Weights of a small transformer language model: a variant of SOAP for these matrices.
Each number is 500 + 40 x the weight over the matrix's rms, rounded and kept within 0 to 999. Layers, rows and columns count from 0. Numbers have three digits each.

# layer 6 MLP down (transposed), 128x64, rms 0.235, rows 115-127, columns 0-31
509597514551481518435457526527474437488518509508533485481554396551494504521559529522496548528510
503442474499439488492523492526503449495497466476510520481531550441521480419485529527461454464494
517446529555497564472558532480521489530544499419473475413491485509531523438497505453600553501558
508536442526512510501482458477576522478474512505485468532511496429496500489485506531499481499500
532558508541481523492531534517445561517515530487539514458605544492512506546504514468441500475553
464513456497490465502477406555459478466449474562549496525484492464458537468502478477517516512501
522479487506453430455535548532543515466516540612500493427547520516465491481528563509501479483500
556498542508499584530520478467535500437520498508478507504372502477419463562492509470473424491530
448501539488387498452552447559489569505489478520515478537511442560531547483502450490457470463455
409489471506454415551420554471487494442494536487535533479443517596454480475442478587480513441498
573541529437495508506412534602547472565472511534501554463458516460535545479388487454557500475549
509475530438451506519514410532498436492519469512510561533531526564494475532517496523496436471529
506498497547479507477546478438578504525580448534495460541494504458475521503452451499496550491546
# layer 6 MLP gate, 128x64, rms 0.4, rows 116-127, columns 0-31
497486494473503596538471477405480475527462488546471468533542467543447538540496536411529552511505
547509483505479433436488568530422530498584515493490463534476393529490478551435506480537412493459
485560461470451489531490492511508474536514491491525437512460507497483480436418524540560533485467
458511448518488430526456578517517588523471500496483514451461501517446504517482477502461508403489
488514551566504467460494529524427507475543528476504553482464546480600477438517544471560476485509
528488513561540417543480507475527482527592577580509548533488516604563445487531546504420543495526
487560571559500609556508511519539541492493523515521417560496500464448562567555463483501582523553
521543466441532522515567477565520497521524528512545495475483529542469557484477462501535500467514
504509538469492433422530480526527530517498527541529485496469491504522436532553510499508463476459
448566494505467497565489530444513516454422499574474489487462477508513455475502503501567517534495
498483575503495503483504455539479539550436460499467545516564519533492457510497533460514520420496
463549437494526470515487516464488505531499499478506502539530555501580478535485465477561472511437
# layer 6 MLP up, 128x64, rms 0.371, rows 116-127, columns 0-31
527489488482499550510526537473492452413495529574506457432549551531477455484459490529447602468475
478495523527440546514527450470550522488469484563452482462470522499457537482561475513489560489520
506553564451478521483511500512459493509460498450520435510437435514483461424482477571557512512465
495451490475501466522520501467493519548514461499465465518506480501482509548443508514526553549495
545521444486509544547542472422516487526465483519450416554433514465472530537513495452470539518490
464507483537520482473518507515527517519543543450481455518524469576564557510450444451499416506519
493468486525485562531477522562476583451527487599429504509512498467465484442553459496507460543444
470488507577570448526445481524529466456493536514519512462521556472527472466530494424437558485422
456533467459475477573418514553536471522554555531573503546499484474513439505502486474514498478463
523552463477519508576465576497517507459503480542523422572466532595551521481483460511532535520465
563453502486560495508530589514524521566532490483451482499518510575401520540504516490463441439544
519472585486496497511478481518492502495414470539486501462499501468473491494549467497490466487407